Weights of a small transformer language model: 12 layers, 11.3M parameters.
Each number is 128 + 24 x the weight over its row's rms, rounded and kept within 0 to 255. Layers, rows and columns count from 0. The size above them is the row's rms in percent of the matrix's.

# layer 5 attention query, 384x256, rms 0.183, rows 53-63,117-127,180-191,244-255,308-319,372-383, columns 192-255
size [114 108 101 106 113 105  94  95 107 102 113 115 121 100  87 100  96  97  85 101  99  95  85 142 153 105  95  88 101 100  96 109  91  97  92 126 127 100  93  99  89 103  91 102  98  89  94 137 174 116  92  88  97 101 119 102  95  92 120 123 129  93 107  90 110 104 108 105  95 129]
[[124 120 141 139 127 109 172 133 157 119 136 125  94  94 137  92 157 112 131 130  98 138  99 123 108 176 160  90 126 107 137 122 125  91 139 106 156 121 176 138 103 109 124 118 128 160 158 146 116  85 126 107 122  91  93 166 131 102 157 109 173 120 128 174]
 [106 162 157 101 135 143 134 116 110 160 115 106 101 125 131 128 157 153 124 127 161 122 156 119  95 142 113 165 154 116 128 102 121 147 157 140 153 145 166  93 181 146 132 131 117 105 113 161 135 163 107 136 131 158 153 107 158 160 129 121 141 113 138  96]
 [ 90 139 105 117  84 126 130 149 113 130 163 165 134 102 171 154 123 104 147 104 107 104 106 106 125 119 148 168 146 143 107  97 137 147  81 125  85  90 149 146  93  81 135 114 134 100 109 140 123  97 129 123  90  74 140 107 160 161 125 119 132 153 143 139]
 [130 108 137 137 137 131 139  75 153 179 144 145 124  89 156  62  93 133 197  84 113 119 126  99 149 132 138 137 125 158 100 127 124 127 133 100 135 154 130 190 180 108 143 100 119 131 177 159 181 173 152 110 103 142 127 105 144  89 106 195 137 120  95 156]
 [134  98 127 144 140 115 158 114 171 118 120 123 119  93 130 109 127  95 117 116 132  97  97  98 121 157 119  75 155 113 115 135  92 114 136 116 123 153 124 105 117 133 102 112 118 139 118 135 137 137 147  98  78 170 139 123 132 134 129 183  94 144  84 179]
 [120 118  94 166 129  98 149 132  85 154 135 146 120 133 135 165 132  88 146 154 170 122 110 132 136 122 133  87 130 113 109 137 114 136  72 145  96 103 100 117 120 101 157 124 134 116 178 134 126 139 135 131  91 159 107 116 162 148 157  99 127 132 136 125]
 [ 85  71 175 130 132 124 111 112 119 107 133 128 140 149 148 130 121 150  83 104 139 123 144 141 172 120  73  94 159 105 165 104  86  96 172 109 137 138  97 119 140 118 101 110 107 143  92 112 140 166  85 114 156 133 103 119 149 115  99 132  83 151 144 138]
 [123 173 112 143  84 101 104 113 139 140 160 137 126 141  90 165 158 159 127 137 157 123 139 125 132 110 132 121 126 147 124 114 115 104 102 155 116  95 151 152  87 117  98 120 121 141 120 154 118 153 133 139 151 157 166 122 152 106 143 111 125 126 138 106]
 [142 158 112 109 120  90 138 104 110 128 116 129 140 145 113 125 160 110  98 149 199 128 116 142 139 136 159 144 130 121 153 139 156 142 131 145 101 172 114  88 155  73 125  89 138 136 137 121 102 155 113 181 145 130  95 113  97 137 157 116 146  99 136 133]
 [138 150 173  86 166 146 144  86 165 148 127 143 111 131 129 116 120 147 146 101 116 116 130 105 134 134 119 128 152 102 139  88 113 106 163 137 158 155 136 118 150 146 108 142 120 169 121  97 112 105 110 127 112 143 138 138 135 110 116 143 140  96 109 151]
 [127 157  94 160 131  74 126 146 107 143 125 107 113 139 144 160 153 156 146 119 131 129 122 150  91 133 132 138 108 110 132 114 120 142  64 117 154  77 131  85 142 115 150 120 116  85 143 100 126 153 122 142 127 124 158 154 181 157 161  86 108 146 169 122]
 [103 116 130 157 152  62 144 151  80 180 112 120 142 139 133 161 145 122 139 125 136  91 103 114 154 164 136  92 138 124 150 147 106  89 129  77 141 133 108  99 129  60 143  84 111 137 114 128  89 120 102 126 140 153 119 140 157 111 133 122 131 120 128 145]
 [ 81  78 122 108 107 109 118 163 132 145  83 102 148 139 145 156 165  93 116 154 139 142 181 100  88 116 135 138 101 132 139 135 115 104  98 135 135 121 144 132 160 131 111  97 124 111 137 139  72 128 136 177 146 109 118 156 133 160 101 112 143 141 189 137]
 [110 113 116 128 142 118  88 131  62 128 171 159 108 113 133 142 105 114 142 136 181 155 119 145  79 175 160 145  76 128 139 162 128 131 116 119  91 120  90 121 102  81 121 154 126  99  92 128 126 127 115 139 125  98 143 150 136 130 164 117  92 161 106 144]
 [133 143 140 139 120  93 128  65 110 131 157 117  94 182 176  93 141  52 145 140 141 103 100 116  87 175 145 151 115 143 102  99 138 152 116 128 102 182 180 133 124 110 132 122 145 149 124 132 117 162 179 169 107 148 102 147 153 121 171 155 181 111 128 154]
 [131 119 132 163 146 138 119 119 150 135 163 129  79 110 141 133  98 120 126 142 110 112 111 109 154 150 103 106 179 117 119 144 149 140 132 179 138 157 125  80 150 163  98 138 137 161 118 147 133 132 143  94 132 144 153 131 114 123 134 155 112 117 105 129]
 [152 129 147 148 146 134 173 127 119 168  80 116 129  95 168 134 132 125 150 105 135 134  75 135 146 153 190 118 159 122 148 122 158 116 101 164 138 150 131 156  86 153  88 105 138 152 125 151 113 121 141 134  94  89 100 128 152 107 134 120 146 126  88 164]
 [161  96 154 117 134 130 136  93 118  76 152 118 123 139 150 134 104 136 145 160 134  91 117  95 115 146 133  90 139 101 143 137 119  89 147 103 136 149 165 162  90 131  95  97 140 180 101 115 152 119 158 126 136 157  99 108 143 108 121 151 190 134 117 181]
 [173 142 110 132 153 158 114 105  82 144 185 112 142 128 114 163 115 155 160 144 130 133  93 148 119 103 118 138 121 143  87 102 122 141 108 161 129  99 141 126 130 108  92 140 157  90 119 128  84 152 127 114 127 107  95 148 161 146 131 149 105 178 133 109]
 [ 92 121  97 116 134 123 136 107 150 161  97 114 110 115 124 194 142  90  99 134 170 119 132 104 135 121 151 147 151 113 134 140 141 147  93 147 125 188 118 120 173 157 114 139 119 168 136 127 123 128 117 145 125 130 163 162  87 152 114 121 101 141 127  94]
 [113 140 153 115 215 151 145  74 154 117 121 135 128 159 168  99 132 144 145 106 122  91 141 112 107  97 123 150 136 131 173 129 114 104 143 116 115 178 161 110 151 138 145  97 110 161 137 132 112 140 106 154 121 161 105  86 135 118  99 161 135 175  63 133]
 [144 107 140 122 130 144 136 141 174 110 119 108 164 140 123 151 154 124 119 132 157 166 122 129  96 113 100 130  73 101 108 144 151 112 125 110  95 118 131 109 157  97 142 104 167 120 194 150 144 131 151 131 108  98  60 123 110 135 104  89 148 137 129 137]
 [ 61 110 155 139 169 138 113 150 141 126 145 109 145 113 119 111  82 165 151 155 131 102 137 133  54 170 140 146 142 134 135 149 171 106 112 176 145 147 136 130 154 101 163 148  92 135 100 140 152 144  89 126 134 178 108 125 103 100  93 126 151 104 127 125]
 [115 118 138 134 160  92 108 123 144 136 105 121 148 119 138 158 134  92 138 129 129 107 129  78 113 160 188  93 124 153 151 179 154 135 132 110 157 144  90 139  85  65 119 128  90 108 100 137 131 142 112 137 125 150 122 123 119 100 122 120  86 147  85 133]
 [114 139 105 113  90 109 144 168 130 104  99 148 128 176 105 141 175 107 163 139 158 131 128 146 152 121 143 117  94 128 134 119 110 109 122  90 141  74 150 104 155 131 110  92 156 125  98 101 116 137 143 138 143 126 108 160 164 135 151 125 121 109 192 123]
 [123 126 119 120 118  67 153 173  77 113 171 125 109 115 115 101 122 109 104 101  99 160 126 183 107 142 156 113 105 138  76 139 110 116  91 108 109 101 128 112 110 151 129 146 138 126 162 162 127  75 137 133 175 139 128 166 125 143 132 120 143 105 114 121]
 [108 133 122 184 123  85 118  64 141 132 112 122 176 129 138  90 140 127 104 130 122 142 120 153  98 156 111 120 103 111 149 118 156 136 164 122 111 175 138 119 129 124  93 118 141 142 148 163 132 125 167 176  83 135 150 146 149  97 111 145 180 108 136 141]
 [ 87 121 114 111  96 148 131  75 111 131 152 144 142 107 128 162 104 101 118 131 121 125  97 134  83 124  83 127 123 164 130  90 117 101 158 115 137  95 124 128  96 123 101 104 146 160 152 106 121 136  72 112 109 159 161 101 139  89  90 137 125 126 100 110]
 [126 134 129 111 112 139 135 142 106 136 148 141 130 142 126 146 121 129 107 112 163 144 108 156 129 100 119 136 130 115 140 117 113 127 103 139 162 103 116 100 139 157 166 124 144 145 109  97 137 174 157 127 113 110  79 148 168 163 137 120 118 116 132 157]
 [159 119 151 123 125 148 128 125 115 112 128  73 136 164 163  95 136 119 108 118 140  87 131  95 166  65 169 134  97 151 137 137 120 103 127  53 111 156 137 142 117 127 119  80 142 142 143 125 143 160 128 120 141 141  87 133 138 119 139 128 153 103 125 144]
 [141 139 146 156 126 172 100 110 128 154 145  83  90  99 132 169 175 130 153 119 183 133 155 114 103 120 161 168  86 158 127 113 143 129 135 129 110  57 127 102 135 111 149  95 170 103 123 149  92 149 126 156 111 130 161 112 151 102 146 116 108 135 112 133]
 [166 130 119 143 159 121 124  78 115 139  98 117 137 104 126 133 151 138 104 120 128 122 143 126  94 149 136 151 140 169 123 170 140 156 122 156 123 159 117  94 130 106 153 181 142 135 136 160 116 147 104 143 149 142 146 100  75 121 105 116 146 135  95 145]
 [ 92 133 141 113 161 146 149  48 161 167 108 157 117  91 157 108 157 140 115  93 153  88 127 105 175 121  95 145 112 152 154 148 129 110 153 137 152 111 140 132 164 167 107 126 155 149 122 134  98 136 100 148 121  98 138 133 126 124  99 130 106 147 113 110]
 [150  95 139 120 105 130 166 142  95 153  89 109 126 107 134 135 119 147 142 118 116 118  87 130 137 128 150 152  84 139 119 134 143  89  71 131 105 129 123 144 119 148 124 112 115 109 182 124 121 101 167 125 105 127  99 134 162 119 160 126 152 135 146 152]
 [107 107 145 131 135 120 157  90 140 126 109 111 161 117 164 129  89 149 135 144 146 154 121 133 132 119 125 138 101 100 103 121 102 137 128 157 190 152 156 143 147 109 116 144  98 129 104 135 130 142 142 170 165 139 121 119  81 112  98 135 161  94 136 128]
 [ 91 131 123 147 127 111 149 135 112 152 113 105 136 113 124 173 153 113 138 129 134 109  79 118  98 152 150 100 112 101  93  99  93 128 114 105 135 144 112  65 106  76 135 133 120 116 111  73  98  92 125 146  98 110  88 147 103 104 132  95 115 138 129 179]
 [107 134 142  91 103 111 123 118  72 155  95 119 110 150 130 119 175 158 123 144 146  99 172 154 113 127 111 150 135 111 191 117 178 126 129 103 162  78 133 116 151 136 123 118 122 109  96 171 117 140 143 151 171 137 140  94 100 150 144  85 147 124 128 125]
 [ 66  75 131 131 136 113 102  91 120 119 128 124 129 120 116 135  93 111 123 124 151 124  72  95 113 160 148  91 133  85 103  75 108 162 146 144  94 100 149 139 101 114 113 114 118  92 141 145 111 132 141 173 117  86 120 111 134 118 132 109  93 146 113 175]
 [115  95 110 153 175 118 181  81 141 146 122 121  99 101 166 110 101 117 144 105 131 143 161 140 111 163 173 118 107 141 112 193 135 161 103 125 137 139 128 111 144  70 168 148 134 115 130 121 135 122 133 143 126 192 158 102 192 131 132 121 124  95 110 147]
 [119  97 125 185 131  96 150 142 118 155 116 135 128 112 149 152 119 148 141 118 120 101  99  90 103 135 114 121 145 125 106 143 124 145 107 129 147 120 112 119  96  99  76 159 117 123 123 189 133 136 131  81 110 127 135 109 167 136 151 146 105 139 112 152]
 [106 135 105 130 103 120 116 147 133 142 135 131  94 133 157 145 129  60 151 133 138 103 116 139 138 123 125 122 136  84 126 110 155 127 149 105 119 126  77 140 134 112 126 105 148 122 149 134 115 120 162 169 121 142 101 134 136 137 141 130 116 123 134 161]
 [123  99 135  91 131 139 101 176  86  86 114  89 128 124 107 121 164 152 106  88 127 124 165 128 132 149 143 136  68 130 140 123 182  99 117 106 148  94 124 106 141 111 132 110 109 122  85 112 132 175  71 108 128 100 137 129 149  91 149 123 126 115 124 117]
 [143 154 124 178  81 138 130 134 134 164 152 141 164 116 165 182 155 109 115 129 139 129 104 154 155 115 115 105 126 174 115 133 131 113 124 117 121 109  86 124 119 106 143 112 172 128 106 116 165 110 131 129 143 113 130 161 162 128 130 142 146 166 102 107]
 [177 147 113 155 151 152 143  93 134 115 103 153 110 163 141 133  98 128 121 102 101 125 127 159 122 120 150 182 134 144 109 154 100 115 119  92 176 155 132 133 171  77 113 130 137 117 110 107 129 153 121 176 165  80  69 141 106 134 118 146 170 122  96 110]
 [118 145 142 130 221 114 154 116 157 153  93 138 123 132 158 143 110 145 128 116 143 127 106 134 140 119 153 132 140 151  94 149 159  98 178 113 109 137 135 133 156 136 192 105 125 134 146 111  78  75 135 138 159 125 141 132 130 136 122 150 158 141 101 144]
 [136  81 112 147 143  88 145 130 121 151  85 110 153 107 147 144 134 119 119 136 140 164 107 120 141 154 141 143 120 158 121 160 101 115  91 134 109 114 135 111 125 112 140 143 112 128 141 101 134  96 138 160  97 143 118 128 132 122 127 111 121 184 158 161]
 [107 107 140 133 175 153 131  93 132  97 123 115 113 157 168 113 124 143 147 186 130 130 112 123 141 108  96 110 139 152 109 136  92 130 136  99 158 140 159 128 179  81 150 138  86 133 144 161 124 166 153 165 146  92 103  82 132 121  93 150 158  87 134 128]
 [169 124 115 143 124 145 147 100 191 158  90 146 139 134 163 131 116  93 125 155 117 135  95  85 135 121 164 113 141 156  90 105  84 129 142 124 162 152 115 113 109 118 125 146 149 120 157 151 142 137 129 102  91  90 111 150 108 145 129 100 136 135 123 165]
 [ 92 122 132 124 137 103 119 129 102 118 107 110 103 112 113 125 161 126 173 141 156  79 145 168 139 139  99 144 126  91 177 144 154 129 106 118 114 120 163 114 186 130 142  99 134  96 104  83 123 118 123 148 125 128 139 122 113 126 154 133 147 134 147 129]
 [143 116 101 140 105 130 136 136  68 101 131 132  73  85 108 103 143 101 127 140 177  76 129 166 124 150 186 127 137 111 145 167 107 134  79 149 137  82 139 131 110 124 100  88 148 138 130  89 147 113 140 125 130 114 134 130 150 142 186  95 131 120 112 139]
 [115 120 135 170 141  63 139  93 167 145  88 124 143 176 154 111 110  96 151 137 116 102  91 150  72 144 150  76 100 105 104 133 107 129 159 144 165 150 139 122 141 133  98 147 151 125 174 116 173 171 150 135 145 118 129 130 120 116 142 143 164 108 126 161]
 [121 137 117 186 132  99 128 124 125  99 114 134 119  96 163 160 131 158 148 127  95 128  82  98 142 143 100  85 157 106 132 112 128 196  98 211 116 144 140 104 127 132 105 178 121 131 121 176 137 117 135  89 118 116 138 112 133 158  88 163 124 103 107  94]
 [133 122 125 163 105 163 145 162 161 111 127 156 133 125 113 111 114 121 138 124  98 126 113 127 128 124  98 114 144 108 113  91  65  77 102 100 147 129 111 130 142 117 117 131 118 132 153 122  60  87 143 127 129 125 109 194 131 117 120 140 105  79 137 125]
 [149 138 166 120 150 161 139 134 123  88 147 136 138 180 102 140 124 168 109 134 131  85 149 131 117 132 100 158 101 103 199  92 116 120 132 168 134 111  96  84 165 146 125 118 140 164  93 123 130 142 106 113 142  97 138 127 132 117 114 159 102 152 135  85]
 [168 159  98 134 121 150 136 131 124 154 173 172 162 124 116 149 141 138 112 127 125 116 163 155  71 118 149 144 143 146  86 122  73 133 106 136 137 107 114 112 118 128 148 144 132 118 130 139 156  69 119 137  94 162 108 129 141 155 152 114 103 177 109 112]
 [145 114 132 124 128 131 100  87 113 137 127 133 142 148 137 112 142 121 108 128 107 111 116 107  92 140 180 129 141 135 114 104 115 122 118 133 145 127 101  95 148 120 133 146 173 133 155 145 120 152 129 121 144  92  85 131 127 124 135 127 155  80 126 135]
 [ 57 146 136 128 126 144 113 125 146 128 135 144  68 124 137 108 114 154 149 165  99 110 137 136 121 124 124 125 112 117 202 129 111 133 155 144 142 141 123 123 158 131  99 119 129 105 150  86 145 100 112 117 135 131 116 114 104 134 104 134 149 145 137 118]
 [132  94 137 142 131 123 152 131 130 128 106 125 135 124 129 126 136 152 118  91 191 152 107 109 107 127 145 167 108 103 118 156 113 106  72 129  99 104 147  93 137 139 130 145 102 141 153  79 110  69 142 136 109 100 126 144 151 161 104 125 117 165 129 132]
 [ 91 103 138 101 121 153  99 100 176 117 147 115 139 103 154 122  84 113 107 131 148 115 111  98 161 143 121 124 124 162 134 104 132 143 150 153 124 190 126 161 131 107  97 134 114 187 103 151 144 166 159 126 135 110  98 137 130 117  89 153 115  87  99 135]
 [163 175 120 127 137 130 160 124  95 110 142 152 148 121 137  98 128 132 115 161 140 149 145 113 139 114 189 161 148 142 112 132  85 126 138 142 126 123 152  99 141 112 129 153 119 126 126 136  94 113 125 140 145 116 113 154  85 133 132  84 164  94 111 134]
 [116  83 152 112 187 114 104 152 183 154 122 121  98 103 117 114 127 118 180 147 116 112  81 135 117 135 128 128 156 109 155 121 158 145 143 136 121 148 169 109 122  98 136 125 157 106 144 109 122 177 107 132 179  99  88 152 128 137 103 123 149 109 122 116]
 [122 120 103 152 100 120 147  99  91 103 104 123 110  78 126 145 136  92  87 143 119  89 134 108 126 176 172 125 109 117  83 169 122 110  92 137 144  83 139 123 110 114 140 102 149 151 150 146 148 104 102 131 159 153 182 116 113 120 175 151 118 137 121 117]
 [127 129 156 127  94 201 121 109 163 108 171 158  99  97 120  87 110 128 123 101 131 143 148 104 143 129 137 144 102 161 133 127 124 140 109 124 117 184 133 149 161 169 112 100  99 122 140 127 144 173 143 118 150 130 107 106 165 109 121 175 159 145  89 140]
 [114  92 153 101 124 147  55 119 146 119 131 129 109 149 111 120 152 124 147 123 134 162 127 119 134 147  80 145 124 150 173 115 152 148 135 142  87 145 122 148 141 135  94 177 165 145 120 153 123 118  89 127 132 109 163 112 128 111  89 119 122  78 103 155]
 [151 136  89 120  82 102 147 154 113 131 116 156 107 133 124 116 158 149 146 173 137 150 137 148 121 127 146 137 130 109 120 137 144 120  84 109 118  88 139 127 113  93 134 135 162  99 154  99 124  90 118 133 127 109 123 149 127 165 134  92 145 101 139  80]
 [100  94 151 118 145 145 100 109 154 128 149  92 120 161 149 157 131 128 101 128 162 140 128  84 150 138 121 122 141 105 177 140 128 132 125 113 139 128  92 107 156 116 129 116 140 140 126 109 137 152 123 138 158 138 113 147 158 110 104 100  90 143 117 165]
 [129 130 118 183 121 156 134 121 169 126 183 153 163 127 130 167 129 128 147  93 122 130 108 170 116  84 134 140 132 140  95  94  96 144 100 116 119 106 134 173 118  95 108 164 143 142 121 134 136  92 123 103 132 125 163 135 142 127 143 115 133  83 121  96]
 [141 148 101 163 105 124 172 117  86 129 119 113 127 158 114 164 165 129 123  83 157 125 143 143 113 143 117 130 139 118 140 133 126 128  90 135 157  70  89  99  95 118 103 160 121  80 131 109 111 151 171 164 141 140 125 100 135 157 180 149  99 149 141 136]
 [ 94 127 159 118 177 128 148 103 179 136 139 148 120 118 182 105  78 115 111 146 122  67 150  99  93 146 121 131 133 128 152 144 129 118 174 135 105 134 115 132 110 123 126 158 118 130 124 117 109 115 136 125 104 127 102  89 103  91 103 116 127  75  97 160]
 [173 121 122 167 154 105 165 133  92 131 111  98 127 130 132 144 151 134 103 144 147 154  89 150 117  93 156 164 127 142  91 123 101 118 110  98 125 117 138  80 118 110 152 113 141  91 137 100 103 126 153 173 146 153 154 149 118 164 133 105 136 154 145 147]]
# layer 5 attention key, 64x256, rms 0.165, rows 52-63, columns 192-255
size [ 94 112 110 100  97 115 125  99 105  98  91 105]
[[ 94 118 119 118 107 162 164 116 133  94 133 128  97 135 147 138 117  94 134 149 149  71 130 101 147 124 142 157 156 142 130 111 133 153 141 171 103 162  94 142 173 104 142 162 109 138 154  85 133 168 103 125 123 121 107 136  98 116 157 138  87  96 158 120]
 [123 139 153 134 138 131 137 118 131 144  55 127 129  90 161 106 111 126 140 129 170 168 116 122 151 101 125 127 155 120 116 129 113 126 131 128  98 135 144 143 117 141  91 154 140 124 114 148 126 115 116 100 155 131  93 126 130 202  89  98 181 133  82 129]
 [ 96 147 144 162 160 179 169 114  97 136 116 104  92 127 157 122 169 194 110 133 150 118 131 110 133 105 117 139 141 131 136  96 155 178 127 132 154 126 171  97 120 173 162 139 115 101 122 136 141 131 105 144 175 156 119  86 104 155 127 134 168  80 140 137]
 [114 151 126 146  96  97  97 131 155 117 131 141 149 118 160 177 150  91 103 169 125 114 144  99 120 137 128 109 107 111  96 159 103  93 113 153  83  81 120 140 134  97 132 116 102 132 126 149 158 113  99 132 141 163 142 163 151 156 128 118 138 162 121 115]
 [146 115 131 124 132 155 122 101 147 157 128 180 124  88 187 116 103 112 117 137 126  94 139 135 188 115 122 139 157 140  63 121 122  88 145 103 132 110 108 174 160 110 174 100  98 142  97 125 156 108 134 112 100 147 176 108  96 122 136 128  89 145  99 142]
 [139 138 125  87 130 153 124 131 173 115 147 166 123  82 151 152  95 140 121 112 112  98 105 146 103 125 145 117 167 160 124 119 117 126 113 149 111 116 118 134 108  83  83 140  90 137  93 163 145 124 135 114 111 116  91 125 113 143 104 152 103 169  79 133]
 [128 127  97 123  92 100  89 156 124 134 129 165 148 142 157 135 163 103 140 161 161 157  99 133 139  87 147 115  87  87 140 133 116 140 100 146 112 100 131 141 105 111 125  90 110  89 169 137 122 106 151 163 133 126 110 132 165 137 125 128 149 135 113 112]
 [137 142 124 118 114 101 120 167  91 109 103 123 150 126 158 179 138 123  94 103 119 158 125 166 129 135 115 159 114 114 101 162 126 127 128 136 146 135  74 116 124 129 137 136 150 152 153 120  84 147 108 125 131 155  88 129  87 129 126 111 131  83 198 136]
 [141 105 120 128 104 139 132 110  90 143 157 143 108 148 130 149 135  85 101 150  96 123 100 143 122 106 147 134 144 137 118 124 142 110  91  98  60 129 126 119  71 113 145 138 148 139 114 166 105 104 151 126 130 110 136  85 106 133 178 109 134 164  92 118]
 [155 141 150 149 105 131 153 140 130 152 112 134 117 160  95 159 137 147 125 117 125 112 149 102 122 114 153 180 145 147 137 185 116 167 139 131 107 118  94 110 138  91 145 143 129 105 115 105 182 120 132 182 126 163 147 113  91 102 139 129 159 139 114 116]
 [107 142 195 151 165 138 163 177 156 156 110 125 104 136 129 146 133 131 101 112  94  86 158 144 125 155 108 122  98 121 137 131 121  99 165 101 134 160 131 119 153 150 122 117 118 141 113 159 140 124 149 154 127 136  88 115 137 120 140 125 126  77 138 124]
 [142 137 106 157 116 119 112 133  99 137 117 136 160 140 148 127 141 137 155  96 114 103 105 174 141 113 113 134 117 113 144 151 120 167 100 154 107 130 140 139 121 108 166 103 139  73 100 118 108 115 113 123 153 156 143 143 141 153 129 134 143 150  95 119]]
# layer 5 attention value, 64x256, rms 0.156, rows 0-3, columns 192-255
size [ 99  99 113  98]
[[ 76 111 121 123 163 115 111 156 140 105 140 117 138  81 151 108 107 116 178 189 127 106 104 114 138 113 142  81 135 127 152 119  79 120 136 135 164 128 142 127 168 147 116 127 126 161 110 113  98 121 103 121 104 170 148 134  93 123  94 110 119 153 140 131]
 [ 86 138  98 126 123 141 128 152 107 120 136 151 136 131 121 148 105 129  47 157 118 115 165 131 108 114 112 155 104 175 150 137 139 151 128 127  65 137 138 154  85 128 112 173 109 139 139 120 141 139 139 158 116 136 147 126 147 119 119 135 117  63 121 128]
 [112 190 129 135 163 110  69 129 146  98 101 102 107 149 140 119 129 101 118 137 160 118 133 137 117  94 109 115 159  82 128 116 136 163 125 124 151 157 121 170 122  87 128 176 152 120 126 137  70 150 117 103 151 135 131 109 138 164 128 109 155  98 138 141]
 [124 116 122 131 121 151 145 115 126 117 121 145 134 132 123 120 136 122 163 123 152 158 152 107 164  62 124 105 126 116 161 128 110  93 147  52 133 152 105 157 105 143 152  94 104 143 124  95 122 145 128 112 185  83 138 128 152 122 107 122 119 145 133 123]]
# layer 5 attention output (transposed), 384x256, rms 0.158, rows 0-3,64-66,128-130,192-194,256-258,320-322, columns 192-255
size [ 96  94 120 109 121 105  98  93 103  93 119  98  90 107 105  95  99 106 117]
[[101 132 172 139 118 159 149 139  88  96 153 150 172 113 172 102 125 154 121 128 139 139 127 127 155 153  88 154  98 139 142 141 133 144 148 120 173  92 137  80 124 164 150 122 140 105 108 130 110 130 142 168 135 114 128 107 102 155 123 116 125 132  70 154]
 [107  88 110  99 127 170 161 131 129 161 114 132 109 128 134 109  98 143 110 120 132 141 106 121 124 113 116 140 134 101 129 140 145 147 142 105  97 213  64  99  91  97 155 103 109 119 152 143 200 130 121 133 109 138 143 104 126 122 119 103 145 147 128 120]
 [141 130 134 168 149  94 115 116 128 151  96 124  93 155 137 161 137  96 135 140 183 115 147 149 113 162 100 118 127  91 132 150 172 165 148 147 131 139 115  84 104  87 134 155 132 107 125 134 115 130  95 121 125 123 126 145 116 129 105  70 140 129 127 104]
 [135 166 139 131 139  85 136 122 109  91 126 147 146 132 133  94 125 127 144 157 117 123 146 153 104 139 118  97 111 126 153 171 118 131 157 166 126 128 144 163 109 113 139 105 123 131 104  97 141 109 160 161 138 143 175 119 137 153 124 146 129 116 128 156]
 [109 142 137 139 110 150 120 146 125 113 113 132 103 103  97 109 107 122 107 129 100  96 128 162 102  84 104 110 139 132 108 121  86  97 142 128 153 148 175 139  91 103 143 129 163 150 133 172  93  94 147 149 132 145 132 109 133 107 112 117 112 126  86  94]
 [114 116 162 117  94 122 141 130 123 138 126 151 134 121 104 119 122 106 115 129 140 107 111 125 160 117  87 133 167 136 121 159 124 192 139 103 159 127 100 129 152 128 110 166 130 141 146 159 148 165 108 135 108  76 118 122 174 144  89 113 159 112 205 148]
 [157 117 129 133 142 150 100 118 126 141 135 123 191 104 109 135 146 111 123  91 144  93 103  98 135 156 113 104 107 134 135 120 138  81 154 118 157  93 120 122 125 162 128 105 167 157 137 112 147 146  96 136 110 122 113 139 143 161 156  87 128 131  50 139]
 [105 152  98 162 108 153 124 170 167  99 163  97 121  93 117 131 128 137 116 127  65 121 136 123 106 114 152 110 133 120  96 182 101  96 170 132 121  97 163 139 159 164 109 127 122 155 130 128 106 117 184 112 151 120 164  87 153 120 125 123 134 141 124  97]
 [131 109 147 129 106  95 109 134  82 106 153 155 152  91 130 134 148 175 150 164 139 146 122 123 150 117  86 154 140 101 144 125  96 151 116  76 166 155 108 132 118 114 131 139 159 131 112 134 127 171 106 114 157 144 154 107 107 154  96 131 123 130 121 151]
 [184 134 163 147 110 114 121 136 106 166 112 106  91 144 108 130 156  79 122 154 157 140  85 146 137 141  89  82  87 127 149 148 110 175 150 128 126 140 111 108 139 121 124 100 179 107 142 176 145 119 117 150 152 101 101 129 147 155 135  80 116 189 139 108]
 [ 94 115 146 116 147 103 112 155 153  99 129 124 125 148 208  90 114  96 122 133 147 150 135 134 143 125  90 117 141 143 155 156 123 136 104  67 140 149 152 120 160 169 154 132 103 138 148 186 122 192 118 152 122 115 160 117 106 123 123 121  83 112 171 126]
 [ 86 116  95 117 102  82 122 114 120 106 120 132 136 137 111 155 138 143 124 138 169 139 155 111 133 142 160 117 134 149 152 135  85 148 125  81 136 154 103 110 152 133 132 146 138 116 128 150 115 137  99 167  91 148 115 136 104 148 144  90  82 131 207 131]
 [169 150 138 161 146  93 167 119 124 127 120 136 122 127 109 125 139 106 117 123 148 137  86 155 118 143 100 127 126 124 120 151 121 128 153 119 134 141 144 134 117 115 136 124 114  93 124 154 109  93 124 130 148 127 134 130 145 124 126  86 152 147 179 113]
 [ 95 131 150 112  98  62 119 112 153 126  89 135 154 133 137 138 144 100 139 151 136 109 139 121 138 156 123 126 148 138 108 144  58 165 164 109 129 127 146 170 151 127  97 135 128 162  89 146 110 149 142 126 133 120 117 106 109 126 105 141  60 136 123 120]
 [113 104 121 120 124  72 157 120 101 118 118 165 157 124 111 145 106 107 119 119 102 105 130 174 160 109 125 141 137 144 192 142  86  98 137  91 146 139  95 120 104 103 148 126 137 126 150 125 146 172  92 147 121 127 141 123 171 121 133 123 161 163 185 159]
 [155  98 139 169 104 122 148 167 123 153  99 136  89 156 116 161 133 123  86 119 154 125 145 153 131 132 114 159 109 163 124 151 179  73 161 111 150 156 118  88 148 151 154 124 165  95 120 113 136 128 103 125 127 168 117 152 111 139 128 104 129 111  94 119]
 [114 160 112 126  94 130  97 119 132  95 127 129 164 125 178 119 100 115 120 145 121 139  94 118 113 109 146 140 130 132 103 128  66 141  92 147 130  96 132 110 118 170 105 112 123 100 128 167  85 133 116 152 134 138 122 148 106 128 117  77 123 143  92 159]
 [111 116 113 103  99 126 169 130 129 115 100 174 133 139  87  86  82  98 117 122 176 140 121 150 120 135  78 126  96 153 135 131 161 128 126  97 147 176  73 138 128 133 109 130 129 109 130 131 132 148 118 160 114  76 112 110 162  97 116 110 119 132 158 140]
 [129 144 124 137 123 107 111  67 129 143 100 148 112 109 113 132 163 108 140 132 156 135 109 127 128 187 124 110 104  93 157 154 182 154 143 131 158 127 157 123 125 123 124 129 134 130  88 134 120 138  88 121 104 102 119 173 154 145 118  95 133 115  94 139]]